Weights of a small GPT-style language model, trained from scratch on English Wikipedia.
Size: 14 layers, 4 heads of 64, MLP 1536 ReLU, 17.1M parameters.
Training: a variant of SOAP for these matrices, 274M tokens.
Each number is 128 + 32 x the weight over its row's rms, rounded and kept within 0 to 255. Layers, rows and columns count from 0. Numbers have three digits each. The size before them is the row's rms in percent of the matrix's.

# layer 11 MLP up, 1536x256, rms 0.117, rows 306-360, columns 0-127
092:136149158099134114114151163138149090111129050124130121112127175125090212183112111143128144129126100099164127134156110111080145106155146132094179151120098100155126102063164155121110078177218116086137139080130124113059150141165132072091134157102123137169111139115143113099067110094098135137096151096198132240173127172140102148133123189162150118180138152155136142150164142148126163117125
101:110108141087156171208137123123106195150125111103149124154162133155132162130188070175129054190178151123158172102131145132118142108146174170096108181110150126124102096125172093129202136126122042158141085146152156098155034080096113109134116105136133154129106111130137132134118123105124106152185151113091157174170112106135175124060166133102144154180151121111059179144162166084129131076129
103:112083136096147140107100094108142156168089109100151146114134096175118110126139100114078132115124081113145081131177150113099077110133088132088147209163119080096076092108138103085127125105168185074130145151099099078165113137112159127080115064247163106157175131126170165165104159090140097105159095167097121112093116137163123109039172148136157131132167100203124065142135114133094096161104
104:255094123130102133075101120086078141131115140136151124145130091126126112095115139096126128130138112141139087088083114152190178116094122165163165121134199170119151097113148125124112160125143116185103074170077151148134112192046130161105158180105139144088168059121109085102113087120130147158134112184112153125149132127173130119196087121131096098132116155127159108167089133155122154144127
098:112114100170097135091152117142087145134157097106117158131106175132133085163098071141171192130099127072147112162102151189123121154115139119164124143181110086142071108120119119124161090185117162173128096199169099132137084132166113115106126193113107125139163174138165135102144116089139127156106162125168103164131074118138093115127132100163160115151124118162188048133074104078133108151140
093:162135105132103085161157151165056149141151141125144100137085142119121089134144152117091142078077152141140213090115127077126203125161137137146077115163099159090079120146109137128151142181140135202081170153120152136120082105167130101145108125154142181116115119115102166162127140156185186091120089093188130093063139062128150098157108165116089168107133145102103147136129077171079108187090
100:097205118182132117156099100165028151127183176102140134162139102159069098089108092099169126135110140090078151159127138169180108144126093158082140140148169101187156084132153156196172137132172126105111065080151139108158142125151106125174162130112105147133152175177148131106079133132179157123140121165197121206097111138065160122100154123145112163116055064130141147144071134162126118171069
102:156126115121105080140115073133174101101105076197140143110148149134074031169100086138079075134098171208085170175150164072126084119092140114144175135077145138081158111149127158154143140109076137088191097153110114128118128117148111122106149102097202135115146147195123082056174109129133142108091110143186140166112179081102184168162068136185080191211110137136118126150163122106125151123141
097:152131143153152137176122112119098101155202118107106091147148120105146116121093185115106146066136102091080156168151080122157162108101130167128127183155128066142123091190133147111158126133082118135121178186162102101100111129111089120149148134115117139117142112111097131165147140058048086181137155156120124110119138133073098108076138137133224134127151144161082166185138105163136138148173
108:153155114078123166172156108172103116169190136162174105098127147122089113106135120082156157115116063173152118139100149155082124142192095150191150126109131130142088096107100172095151111145116067126118144134148147111135075115117125121159101057125146081118157171129094120116151089123146144160082146084116172149135123123123147143110162150148211174201112025135087100094135124158119172151152
127:110120103150082170131172196130082157125133119186157161128158089118070155136117128133136120144086144183172156127148180118142088139064119153150139198165104104080122146164179111173115173151167114133079137132149176110169156115124164145170134095149135084088183119127114096124197166097076086129120053125130114154126138119147131178126128133167135164079084109147134137157162132104183096175102
101:113134104120168177062125186138128093114175071136109151152123164123101149128144107144179117110120159160150164133114108198094090148079138124112162108101160106176113152123130136194173150169159128123116125182116187171147077133116161096134090125157142189117121123176108165124106184135163130159118154063121111102139119097151146146105102156140156125146178192089153080149110147134124125162081
107:141135165167157096178112116070094105102152180104133146104148163131095141114109122151099116160084109149190112096161159130172130158095118177163196127082120139156117135089169161148152151138115182163082135131110118137119153222179140119153164096164139194111087135122118144123198089177181108087145111082148147152091146128084147112121134161123172122128138131167074164122146126112127063170118
106:151162081158195164102081136135135094129184102060118119148135018188156049156072089112100114140075185155104102174081141119065133117142183179141152170081154123119118112096108167135119135137130102106091073156144134086124109130127075169073106131163056153118143208126114105120162142151117135169166110135182133066151133142130086131133139123103142146091128137076115152087134121107086157176108
102:189123042087075058171069088121067099189139128149145177101119101082106117127128157164115139114128097158130102113103179176122152100115118120099146085128180155090136210122102176101128137148136184133127147098054149057172118108188173168079088131096105110114141105123130125103167113169150115193151148164107115088165109135179117175027116155114100051134197168129136125160057187149139127139155
102:130157115138151098092090175166103113086202126112085068167150133132120130116103113128158153080107196121145146159135131138105070123157070117113157159197120139112057175120109059166152141158130094144116137081093116133109096116117155094133155098120102174128169144109058134147163096151092048040055177134177142107154134107155171130135186123148136112155080163153128124113147103108191103101161
092:110121088112034153124160116140128160200097106193105077190080099136079164136134113114115154123133089102107134125118121097098122118147069147156142095113104080164083070119142170094136148110155093161152148142111140171130101138088136150135070070091103142154130117103122136168145101143137080146203125101119118149118125200126104132120099126179155098122125148140147122159129136186173182131156
103:141141147093057177124119088075135051139110129154146093060122097116040151155106111063132135069115080114108137150088117097068137151120143145105107083129130156143178086117185089124103135146109121139131121128148090112153062114163123185100066147186101168115118141151131148110175099140110115081090115090141132109125133148059061108141102161157081104140103172141113106138091100133116142148064
099:141111136171152121098188163149110096085114147155131130143051147149126123136095139149139166107144171187053188220102167134102133104144096131150143082172107175120178093118132148122102087109133113091140142187111207148091089178088148107076119110137045125125195074098186094099141116159100060105118153191112138162129185160112091150077085177112125081118107102204170155152168140138182122121111
102:056134110172119175170102177162134132115112115142098154138175112104081139118119107128109057130171181163112120111190152066114105185106102169146154122148146100147126129142154164111145112173111111148170123141119145132134154159120090093169170118118122167187117115151113080098140130129116114143111191134201252120141095140146146121148132093086169114157144046131078139112141140153128160122165
093:138151100120084136150118139111124147140134142106140139069088144138169142153154154105111125138148154151099179182179095165098118112127123130134189092182097107122156112155185147094160151099142148114134135132186074167091132140126056140171163099113105156152070112175148181101066080103147162126096078157062140114167107108170055132155111086094135117133180131144051156102115123144135093177116
111:145155123148175120094083200188125100124093135183119136133156159159100198091108148104135118073083162135089144146064117118162141138130127127132158108098080138148122071106165124111119123137118041129137073158156148155159144118083109075175100164171099125105118105083100096107098076076149153113111086134196117145151130109158160092124122155121148092157119097136132101079083168084092112175158
097:172115104202129091122101084092086120135123154108120141109089137151134096122146112127105088100090164119150098186109092082088086120140098077127094108151119053128158154125133136134124209162131200094200089151118160063096144099157115140146160126148091148122164101164103121134078114146119184062156120160172118125148124122138070095119146140181161119108161105115124170147157154175142093126120
116:100151179129143167105164111107171129100181140208137088134159163053123109191175150162121150133134153089086195127159129132105172155122086130161149133085116110173117086184156109115108120165130126182120175130158111131147102155146140082138151131120142134136162165116106152138061174108083120188168096139148088121100117160111138103131126116140134125168145057134142087126119117150149197164099
102:143094151081145155101103120122135105160115156228134109127071083102156114132119108126150116113133142126161080074156154073138137102138099111108115115119125167120129113134142144087086115155122106034124153143135102081131104126053114075054130096112127130108163151168092120064159100129176114163153135100132078073144152146121134151039095152171134087149106161107191152124111158155130146190125
101:101191123115155126158123132182164143157123157155074118140090095124172099109160154111150158121136105059107148117130177143146110150090113134147142089153058146154149155210172087136204176128115157071107114123172088122091190171097116129140079113172138130101112192144134097128138111104078130145085128184126161118091192122041111134117066125152146196188135090165116159129133138152149192104124
106:141157111081152157123112145082176113170146139162167112123121161181107127097111151141128098162140110182154137121161087091139146141117173134079121179067113162159123088159066135113123125151170111086043138154142178107113108162115121104189153131177103130106125132152100136124093120080136099135119142181148122115213157152106165187173120171141145163130123112120144127134119112144127111148045
098:095107089148105125095082119114118178102208128097090178179089143083123201145133173163125130127093096130125103114137124126144128186182128110123178142094106163124182102133184135118133084148119158146119180099131137160120164146097169102070090173151141147091076130066185112177133101105058117159123083109079166145128104094160170141101154157131182176183165126103074134087133105109131125096096
106:123088153168147160070071160100131134161158112133105106100127099176085081083087130080076101075097098149118146142167144202075117144139105205110141100150121158091124125134115115149097108155127167158168122094130148119152148149146168130088159127148102157183123092199142147166096070147133125083194136159131140153081149109155159092169108157186109131103162125123137200095136166155175146120102
111:082127133103109175128093145123097116153122155127130174129112130100124120123139128131132171126100046170160153127139149175170122146130124114086208097110108189174150136138103144157184155133178180124152148137055157124137136108132133090163046120168124176122069128152106100114159164103113126172088084172165132149098115056128129087121120136115151109157077102122124146122058133090072060126124
096:107170180121123163123167128071094115137189133195144128086104131123142118169115102100095127121069142144153055116093155113163142119123124162069126151107168121139151137130112069137143148121113142195129072169190115098171161123105172062101156126174109151144071080136094154148121113125178108094102131179082051121076077082107125136161151152110135141160158079130107116134116135180102139101142
094:116105114136128169169106149109122131106233134115091145121115144157083165151091115181104166124148131094137102084163153069104145095129125144171086146148061155110162133099114096132131185081097144150126117135134116168253106158144147098107138195094096118136135105110145137111161133119161144121141089159106128131172140112137153119143142087117127163121151095166133126109099142127073066181125
105:158133126146097069119094143173145119091129145067184143144125138113147106172060147094139093128114197111127169162131104112154193164133047135133081112155114096150128136152110091123140134108162106099150146088100080083126132152183078081146139132090143117198097152209129126130154154147141160129175099141171200145116131141086107087123086122151123096116188167101149100064156153151124140063129
096:123132145159132160172133119115086098125136163107123082145072161141140144177136123054170097043116138192130160152112097139183167107159177112116124095209127158177141071140132116134166178130121118128159119127090190111170096133154093130078141133140147122082115137129125124074166051110146118098162180137148150125173117109134110024141187099177144067125135113118117125174113063098100091128095
101:161152184110117125124195137125156111152132140130170147172142081110144138129145169128134106123144084079163189099150107119097173082075079113104109195105137118132124092117108067089212200121163124161110101120121153185102166129122140087081148151118135108152123137136143135182041127186179101141115149183147176139108169124121112162105180058106109092162148143093133080104146105110078104217089
100:128132128152155201138103123178152111154136120108181093142146152163074110166127094206155110141099206159146081172171139121089151128125130132140132052130144065139129128099148148106120203163145114157162104123114068181151117061070137085175109110118121167112149162120179122133057136137093141106145155157091124129133112144078152070124108161079133138171132124146149143128105144185161107137182
095:163106083118126152166177130070147122137129138146143153095112140147119140131121161128127164074120075127098037110107086227165118168186106091126141069097151170175121162145135086149144125126156117073095126131138102109150112161071172103121101117133192099115159116176132117113179078103112118135075153121088120091105189101177110088081124153058106104103114165102125033123141133107115136144161
099:098154077148142087150121128080087111119097165110137067092159093180140145140102175135163120093099131118104110124085154097155127083063126149145088130133165109105085101108092153125100161128092084172110152143084106159079066108181157137134147189147128172128099156110130148103133123083085162140071112148159131133171153180136129074121137102164179152150176150187114086157111076174167135072076
103:133097068142130088144156142171145171128112063092104070146128149126162134134126186138148138146092131094177091160128166156123063138134094123073112101127129088127168169106173150137156129142141115126090114120106110168143166109126097161113137141180199099098105134162125183141165125139116133186166120127077115138158093077154104145159122176090180146171126083077089157119117127101171143092140
091:151140083177108119084182155119145175167174099120097162106125174154120139163134138150172129103146146150093129080151076126113177139089124166133132104147107086139167150153077161114106105146146136152189105161130172130085123126093146154152148124146157125107060144125113164158133134098143145185176147111134163131026060141123123130088131160090115079134178145157095154118190129151119078171084
098:140108172124186072099124153134106127141108166105147140092148136067091082122054146147161161104137160146079150142123138053121168168195083093123114112157127113104123149121134134161106214144138176136136129135086182095117114136107095094146156145118104099063157129135125135154072142117074174134079178168154085159152130107176095096153124139199115134175102130110134146124136085164185126169130
097:125119104080160195112123098095130208142110190146146162104136153169083088153125150163139140122092108142137165115111141168148148146133117128108138141139110142150147149128132126125143133141178083126201131101119170101087172128088114149143118152153126106148097130113054130176107091119179199118125130157136129149148135108111174116078079081193127137122162099180142121134140089094123017154048
099:088142106114134113175172228096125130105164085169163169073121117157108173095155130061122132062116165091113143053181131116081131127125107138142113131116123162145101146132112109108110092086173143143133174133150111157092106117146077101143180159204104175077145177145170073163113169111119074112173133075099146164122112112141135103084199138152157110098151115150189107187132109159081080113079
101:083167094093079100151103106181072111183123166143158196113106125094137116162056152102102108122069110111171130107183108127127220127135139074139119121152159124130122103124128167165169100125117132079145069143105106101117111139164105118099111106178123125152129115117136108140107148097157103156119101135070186141124104137140091140129128160102152157155127185166159113159154097119125094133139
096:100142069185103154148097123087123105127125132074108157120173142135123099119117171216119110098075121063106079097089119157111148167158131129152109113093102152057150079091099119167112123122051084148126140107114205140121100169101134130141147114127145108104115168168091149132050132140192126170115031105132088128077141151156117146123079134150099142125090124154103107102159101120139138121154
099:092108186056132086074075123101100135111117100153094113081118099119072036168116157130181097115118122137191186092168149136137139148056140142103122161171177149155141140153138109136145092122102130153142156116133062160144194130096174142177141123138060116142204121159106109159107102108118143133110149121133054154158115130153174130175156107124135151146123145096141143087106132150160126093164
097:144133135176141128077132165139115150134129106119153185188123195127159124178069158170197168075137159146149127072105117192112174132091045150135113113148100061157126166107061111157066163165126165152139075107122070091135109094151124109148116126204108102074183160108122122097102116090146119115099147146159165077147109124135116121148122103171146089131124192177098125129160098116057122174145
108:132111141128112095099150145097122173094172097131144127090098161212200119186102125141134105094113108153104221120126153134155123177112123150161086133083085111131102130156163172126096097097138187164130109158187133085129093114093123141105147173124137183124134092120123148107133104074108175166043133113204117153143158135158083111086102088134118135128176140068123116108149119161072104071127
103:139136139111124113146107098193141159103113115087131138123154159132160148122155082148096117169115156147180139133105098107114097078136100150112113146191108152149163132102133094108112099143105149129148153113115144183075053138112125173128137151096172091153175121117128145164132145091141158136114144146128170075088187150144151060160093135161123214171151113073145199101110202119196098127107
101:078107191116100134097125164105086110101135096121132097124157114122112131187195186125110108079133138102136132130080132124149129082134067198088119151107058149051118141058053105137115078186098163131174173187104166123111140096146117118090117141143088150065095181125084050141130106114121142096090164199121207141111114146109100158151147161133167060196147191115143138129134099166129122120186
096:124105128081121062139154115088135134124144068123092092137128178123152109143143121152125079124167128169134108164101125138118084131133106104115124156149166166123162075124158074123096113156150102165144188165091083126152117092067091201127166109146112172119179119197138097142152107110056149140144087177093150125140132135128140059123157088126112116106147157109095135115191091130120083079139
098:086106150140100134139146150200152173136094184107186168091122144162064104126108132136163134131127125176127100135164195091133155106080118126125116121137143114134158118164164069127163120118070135150131123163170197162100069106153152117095150127102078174108126165052151124086122141128076176139111151128123123173149136185145121087103132130213106160125160131113094068177135094138085101105114
093:085118106125120100158176121107116140164156122135080123132114204138098097091103163110168092136156163130100135129158165098192152137128129149134061064104129126140140138124168119139169158116137104141116087128120129172081127123090163154099176118161162140099144137154163134111136180049161092159058103096193105138113136133125138123108126131117149107120177123135142099101140119096162115097155
091:160115110162120101094117133180142115069126162132103134129096071114146085151108145060126142130154153125179143109115100094127114121167096102094129161131116146085123176125125105114123104150123166143150141132125113141128154106191080109173121199184170132124141159189119098144105090151130125081119147131147053158076115105183092070133156089052113134169174111083116143106122101095102126069120
096:198091118088119098168153176085171076149115092143128182137154102147136144175105159144158155109103094143166119166121136141136098123033123170122147118150200100120051116159157128124151135138131157141146130147144157113148111132078169138140109157117121071105136108150058104151125115160201095137174137127128111145123117129146116125140085156107097057082051146151094115127154118129108126118159
# layer 11 MLP down (transposed), 1536x256, rms 0.122, rows 306-359, columns 0-127
098:119113146118084122087105052121069170134148143132127098121148122146134188176116191117082132098163121079156142056130102141146161149135142092111186161128177114132108182115137143144124086126118120079143074132138123149099097118191100187086108179102099150142091107130142102075164151102152120144134087073134123101172073193207128116200111121151128133178116138161156140147108115132087144128129
104:106100168097128104151115069123132168114122182151179109113171087075102162129114100065112080084091079166129198160138165126137119140124139125080029120152116165168123150106145080130068132110148045077113079147082154111105136118140140132160129115099101047077123151149141119130099131154084158155124115144148135150117107133031099150086112146120131107121089128144084127139117133144180131114078
114:103141159110109165178106126116094120086138140128134126164084075172135177162081125107125150099108125113093091113092114085022149123137147081076101118153150140119104130142126101092101094094121102139109106098156085107103187155126166128184179179142135053133093132150150063129107094130211144108133178137127144167122128097093102138151109108146148152127131128194180123104120121143096144100150
097:204106060160177138155218120126113073095118098115140139125085108186116091150113131213143143070087168133144154153143125125080099129131160125132115084109146134137148077176129119107136101110175174128105051175148146091072143082181146131089141143132145176085095154146100131162170188156125148103121127105126107137157098156088073118139088181170156174127113157151113111143093145143149155164124
090:108134126143082130084095113100255128114123145143125138154185125122169182121113072075069105113113089116108135137086132126097133082094114207148144084143159128162124107128111098070128101122133148088125148103122141136071130179143120079104116103135083116149137131132119154156069151123077158127076174169135109098188176096189064142133064075140171123121170157097135142107162145124132204137086
096:168177137129117181177074163082151170117112130125214145045104192136083179152141111147209110109139142117126137153200066116132141136084137157189098133142126135148126086104092160179123145149109085131132123115093135103129160192059137149147139164116111112184179149150136148100106141143151171124109119078105140147111136207111103146130109105140125121097108131169164074107123139115183103090085
099:139092113123123149146069135106133131179130149140129149077098157146140125117139178185097087095125138136109167128123108171108142100128178138077186096140152129123152104107145198145207123094087111129172118145133127076135129075140112089136083082149077144104187171119180135095148094132169133104236144126132162113109156153125119197200137089098161106087150132141143130146132111109126138093104
113:156128161154181088122100127128112092138094132090134100119115141135099134133131050093124146061120060136100136112147153187142141168152109133124134115166093166098184153172165138123118199176104132141142146119116149139105151124090163172104153128163119093119055121128122180160155125122094138089112114166171096126079132085118117111104089106162165140172122113083121127123128128117141165133122
111:115121140118154148139049130126136141066152108132151116139091199096129124123111127101183130167100127126128132156107144112070141123158084097167094143159151172114110147133123117161141104096174092141107123112163099159136164113148100142170118140096108120143079073115153125165147136125129152187191146133089189085082135144159082236130066152164118107206101125150147106080138159113167136107056
109:233164114157091105093094115117127103119076153146176140127110161109064183117181151101077193145148100100149116082108138106167115098154103137206107106124158090088129142098176110099182164089175173118136111142134160091115127148043138122102147130082090155141119141140118116089117171085103056107053087128124131140114179126130182133098148153111095114154143197153042143118105157151123118203151
135:152125104142118168116168156092161103172076147093127158104086130087080137095099136137174169122130152146098188208133154134181100130103162127174089177140112091138165161189174083109047144187116140164071142162145151101123147164098159158173170137152099112113177132153145113135117132105107108122095156119130140120120091167121096101138107163132155074114079124150128082183145131149158102129141
103:115178138106113141209124080156131151114101142131156143111106141121154131063100181138156128127158092130181173109110154135117075124095113103132139128068156144163140085124119137161087105056189116151108140041089117222078137169163144175153061179087113126121145085159156104108098134099157087093124151118090088068160142127104135059155109157192117129111148147097103154091133125107159157113136
101:122114077145175043129215159087117126134156125116106167081037081131135147131161155188150152151085144170103125057136102101145114138100096128107118087105125150151152160166134124117061147098133124130131123164128137160101135124166104142108170176093194131110085153120134094093114129114047093161136133102104127102154119095190094136099146087132116051164115114093127153195144131098146162150105
097:188119115097143100104087146139089126206129158192151144132190173124111104136101087130124164117101133103084139127096145171146109082071162168111131068164161162128148090101120103093150187099108116166152110121078170141153145070174115172097129120138158115162071114133106140166100150089172139114146056167142121121140108150130091140092134106142116110138086139140166108168177154154186108121145
093:119144099143122120080122175158136162060127118157178115133137109078122192066127080114131104089132148113145127103083146131130132076117128120147135144177100140173073132112133132081171112104105095131123097070123129134164097190091153145118116102152088179157122147155162144146090122102144144121121104164098118142118134103107132131028084113170113147108152143133092148142166059121152151162053
098:176188069061104150132128121110122145158140141163166125100125169181142175110090121130090161115136136133133133138135080156143152150140058107128075159125174061116116130115097105150117078130119088149161152141113088110101105114132199109082182130120144089162090174106127105130105169085068083156139190114130121159101067173085071139110137123156077154175124100143163076128077130139120112091182
089:110195138153131100139108126076149153096161100089091119190089117117125133112167102136113135069142147141106106182108206122100177096102148116143135171072060129123173146059204159146038089102082129074098083072136095126118091122104137098136129132166132148157069153130157084114112080129113108123096094097109131055134109162224118119134105101175164174114141130096102098191176165123120042097105
106:166193187134120129204116167143136177132124106163074193184098063095100131166164079115119075112129165104198106115192099158109162178099121139199169117127112189150134094146121161159085081147108130116123095104058137106141109106156145073151113083111108150111095119151124091099119128103155125193185119146140115120101115099111083161108151064063120151166138125157149148129127142147085066137158
095:139106140103131106117125124108180137103143118127132071116179110128188131135174172111113117105133076170147127107067130215059191116156109141166160165069141036160093127100128131145088116154112118080144073151144138101056128090123111094136160119160149116168078147120090129157146159098125161094127119110128207111071097149108103115157155127148139161168194155074156126140078116143173087093127
103:123081064132166142140084185115071134159110117126163126154078125149143152194160096110170158128153078122125113106138123179100145159141155162151124125157141183138148092103058128163105100161142168140103082161051119098125146134146208121145112100096107083122100113098125114098174109124171185128122127152132183102163129141162134155093118077158090153102085128161155114127167135092122090152079
102:117100119112148118163119143121137133081119167117164093119158112156104076072132150146075140117108185082132134106092191071092154181114077174173117106140120153159100117129146207134159130158121125119122157137163121172133156116167139127134130118157073222131125149148122137129118144138123146152106125125071093153165199133117114125106098168148108153135078149107165108100144160099117057118102
101:141076073112115115115114134148111172169101145127096186113131095176162075144105117103134136107176135094130094164130186167079114211120131202161121120156189122128111107180153087115138093102125133123128105116162138114137101088053097135174118143098128144140134134095136141109124141176076086081129169092116117157209122195059144151129121145067093167092153149120127106163144101124108092127145
097:159091116165114121099160148131130176127134136159154093063148128130124140151132141141095085093102105123136121067122081144136170116166196117117146091148181125099100083146106162115106187086158113134125102153139081074157091121122180124136095133132071085070173134099185116188131124177159124091077132109134138116072135116100124129123200143152124132119176127074112074133123066121137172076093
108:070164098134159125169116126083092135162077135104109161092158100153138146175177181083153146144141064112185131080211093157144136133162134141094093113129149064095133184129136071085121091145096142114170098191154138128123101138120144111092116154109121116145136093145100145115106170094124129128116112070078089119190122128127106116063120132135077125134153120151163131096174128108159141148121
109:155084133125113103078158079067230098152130086098102112067127215138100115113158140112117125128113061119123117109071142145155129145172120115103152118168114158126149179143225125123082179130117068152119144163077116135110152177099189125149125052116153138089114156124163133064132103154123125145105167150112135154175122071131144108056180123154173128153086132145085144178159154130098177102116
098:101176105111087154149137086104110133096151083148097115147117127132102136107116110147137124146089128175139148130112185134176122179173142104073145046153092143099070121185118123137135118091202076177116119089157122096168129147202149165130146112108156131112171111103146081119114147153128161131154126129095082137095081159069147072069123135062140126157090155126167135116189170153125142143100
107:117212127094056137125134124101109127156133124148085110118121091153144098120185161148110118129141153175184115147202155105150133158142101167110099108119146147122173089076075064116130124120120092137112146110165124156159021173088126120183108213147083074120155119139097135126185117110101106110155108135136143151148100139145115089103105144105074088149126057135159163153117100078116104162127
098:118107151158135134135081070135180147169148040121087137157098124147153150152141106132095140136117124204168111034091104144176130137122089115158144128124137116168123102087143096156157197115144141120126094164166073108119147118123160060094144167116147126151139159180168124155154089095103190129142184168134154094189120121129126125146124151097153064120097134144132136130097217151139083126157
098:133168083093109112134137139129150093121086110080166097155162171138149161157161129223068124107126134105120134145142136119113115137097115093083104175124125177146105178167101123090104107105122140167172130126164159106135110134135044112070179077123128090128143101197102104078153141187124160121163159124092112122196137168140122143165118104170156131136103180152057138110181093164044133122110
106:152177154097163134090159117069110156122154165141083161154156108155121089118097123113152096174132170099099172184211107120130106113148113089123105129163149127112143101084110133142058135120124087188133133135172150134119102145110113119191102067143135166108151137162109177136141141108100123115133117077104136169134137063160109153130115127193144145159117183159154167206086131127132156139103
091:107116127115128098153151126161159155119131116120141144186117110118194137107137182152133125164118123068145071142118146100158104105112110095145136144194169108182137145092102150150195118166104103099180150152139124125117095170115144125110065086123125143131128160170151144113155151119132136142082159082150153115160107099103179114156144163100147148143095125068077142137117107134085108138200
094:087167150102152117103064116138202116076143117173188158099087196127041143129117178142204035137100158115069138118063158174118106191147149114107095111158151144159083148140135161159071116157172117151148181111160135144141177164124128156132110127120141102157107130122147139122108108149129086149131145110152153126132124094150130131141131165090073139108120117131197143107151145146160149112058
103:128089100118150138212175178114147119114109059176184127125091133094143100112156125143157165153146094107169160191169152159085082174057190160155131161094116081150115126169157136122108151111116137125183179109074097107110084178121086132167197142087115126100162152134098125124097133150146187136145025172109128141145151169108151156103136133110155156111149124089110176067094125078137104145117
104:103077119137120140149042182163174168134135177160140110119096113112136102117125166114163178197131123192153083140049160114115160188135181039154117171167084126114097134078173127169155128091109102178136139085125093092126146011142139098139133137081107144058121131103077143085126148156175083170128115104167150097163140163082172133143171096115141137138140164092089133135131072133092122132136
087:209078164104061083175098097101117142111127144144132148188215097104116119135181115217128090085189093152181112109178161138152103104161136154189126135091123132078090132144110107067174088100102121128113081142161088132124157104105098165111101187122068163153164180132121103141150163123157135174109088174143088171150148121080141162140100098164107125102157131134145147153169148146096061140094
099:134091130167174112182142104138148157138085088094141128140150095056172144112114117097126153161098131150058134149135152107115152145105170146129129095148104182127140130184166149091148144141153113127136101145157166170093120063110096082118207089084123084135102150153106092096124077123073110079107113183099177152163104159189144106171188116170117127134096163115097133128173126145100171080129
104:098187163163200183100130077122165114070147072141124162132145158071163178126148120116076115143121148137147148069127147187091128072097135166105066136045086157122151132099155187159103097167133116098174126135117176122167128069134147136110117128139100151098094138148127142122119179138146129138082106159121124104129098082099113151161138170122177162109134156159134139153160177219090156137140
103:144162172107155098122091173150100125120095125133085156134154178120130099105167126113173125189123114121136111107168086113138097119140114130100130100129087154147144107165139075073104093121194112145096119132119149132183089109140105111145147106085099146145071118164162132125130120082154110128113142152162059144083109097143185134163123071214088136079153059192097095087069145164092140124122
091:153066194101121137132180102101102066153174113088096151123140115114165123124131165035126131091116156149150106072148069140091106124091132101155140110158081189077111138180137053203109034141175144146144104131120153098142118115097132138109154129140111091137175109121118128094082162097092145134137107227142070124065148095117105133148111114147112147100121172139149142190106098181142120076165
096:131119203135074120081094118169122134113100194152170138201114120143095189157092100202104218160184167147149137121153131096111118129152134128135140171080124127134071170129103168163205110180163118105082189131100156172129126154119166160160083117097089150156119109114119091123112132092119115138072156113135091063130132078115161139130107135129093184139164112132131118109115115143140049133113
098:116192081154102141129110117147106110098131049137087118163115088119145097114122121105082106163152120148178136123075161115134102161129129105107201126138134120155125137104132135148165165132186127182168145119135121126084074143134106197125062143122150097134114126112072054091162155161128086126105111075102125086129181136107095173094154138104136128173195140150120107076146150104094146158080
102:079177116144139075176101106096153120119090111122063104098172155105159112113106164108131127074151127090127176142116125120098187128133119109110133060108134141160166088093137070129069113123059156173165181147103157152062119169130125160115110112102111096133143072158089086130091109107103147127144102155181142166095089108133115140135210151137152143096132147116105141137113116098058112114142
099:111115139117104142147103157127113117147098109100092117078157162133170076085098099136099089105117136139147158199115177172127080076174123150134132163139137057177139106124097103104140157151096105144063110127127135140154099116111137188153146136149106073135110058109132158145194093096148140158125104130140147103108096100167116150141122114152023140153148153117112148150090126097085088173159
098:149107098117113147123182196163077117137217144126055099110140088085111037115165122163090127156154075112084119104113143107087110128108047115161138110115086122138081129109069096183128137160126222098131178109126113128087172149113129145167137102132139167164198183176032167089135116110120179164147198068090135121083146138112136150126117149115099157134110133125071144140137167114096096146138
098:157147134115174146152161177140161138054127114127201177095150167141156120085152123098159143150115150128078048092149102136129130144095118113192144134156152129120143204149111112101116090152105154121134073160122132085092101097108133145140122177105124158131179136150145116105099151078124112164075106088188091115173115118091130141109096078151064059009152154165125154118178098107111158135150
106:116131128090128105180074151194153085134154091160172136084183131107112097193140110139087120160151145131136128139158109133175149138107155098079137099094124128131096174103178137098176111126129143135108113216182164104140164126107057134132168150115131173110145179163142164096084093138146202150151090133132064102078155163171134096170109087124084112107137176114141124104135132083179162145111
101:150122088092139165051059105100216071135131134118153100102133173102137122135187141119154171123142178140124073150084106098126067128129114187142116090101154087151131156133167156118111083119161159105148189162157108162122123084109158145109084162113073165151114118146137108134118143118197108111082147069135061102148116058151121135128175181099126136154127152126108111107118145136167106137120
103:128111115081121075038138138172116135141149166162128089101132119118138137187120121136098086128141082054174191156192110167133178105116166176118082222228112107172146086132165134052139110172137132155135151152166154133124069139149123140147114130123137152205110159142107167094162121104175178197112114106108128105148086132103132088116094112115124108073136118164106103110045133167098175077121
095:095160167076127140114150143172148136154107134139085128171146135141074142125131098150105171121190192119117100138072099156169139111103054124107104129114122133120068141129135118125158135077092140125096130126124088090139158149137147075130166078170163156146155108145084108125117102163145160164127042156150179132093120147119116167165174154136162142180095144116093157149103072101126205126124
090:162000072103140180106114147100162050094068099162134139129168175120182132099133165101122180112093133142140097096134130162094061081182096056124150136123163113105105131139176165081143098200114197178100114086169129109098144114110087091087126152140145147101113077096140114168107100132120127124123097123142176209155142178137170107099135156072174170101177080201077138108161107138093091150156
093:087105116141103121080126099179151143142125138167167151086155083097062113077207132086150149151116142129192166106157140112118128162141163106152122137113132103113149178110093090091203153095126100155088086125109159178133131133110128115136117156147176133116139089071123133149183152192138140108187108081117114159172132089067087148116171092100112177059093102103148128128180134135103170118164
095:092112169164151171081187146160127125116121125151133104132188121187074128128139095120160113121139137194163090119062142132080095143131103112103082127171136143170073131111140202124090113124113128144036108119138142152127152207165084162135136117132089059115098129170126115130097102179103134149108117132125119130091191116109137195155116166168112070165131122199117084185167163144115217135159
093:123129129126141099148110066118130095152136158120192178105167150144190117157148100144143093078135124125130093156144180099143135163101107163103147161157125121090099103160132151149190108150182111128158123192126133046140147055062150069101130131143172134109101111117106128113150146063099108148060163119092089169144178157109126070108161129105128150106170097124147152189142140125169115175128
091:141077125108149098161142115135114092146174191106091128153100154144147113106107070140164115166127111113118135095061119144181148106118091098140100165148105164163121119142105127139173081190141117115063112140122113129111097130042083165120103142111114156145120152168159129118138156143123139140117110115112104114060137157162076153135167078161161095151110056087136134088100097127146124171135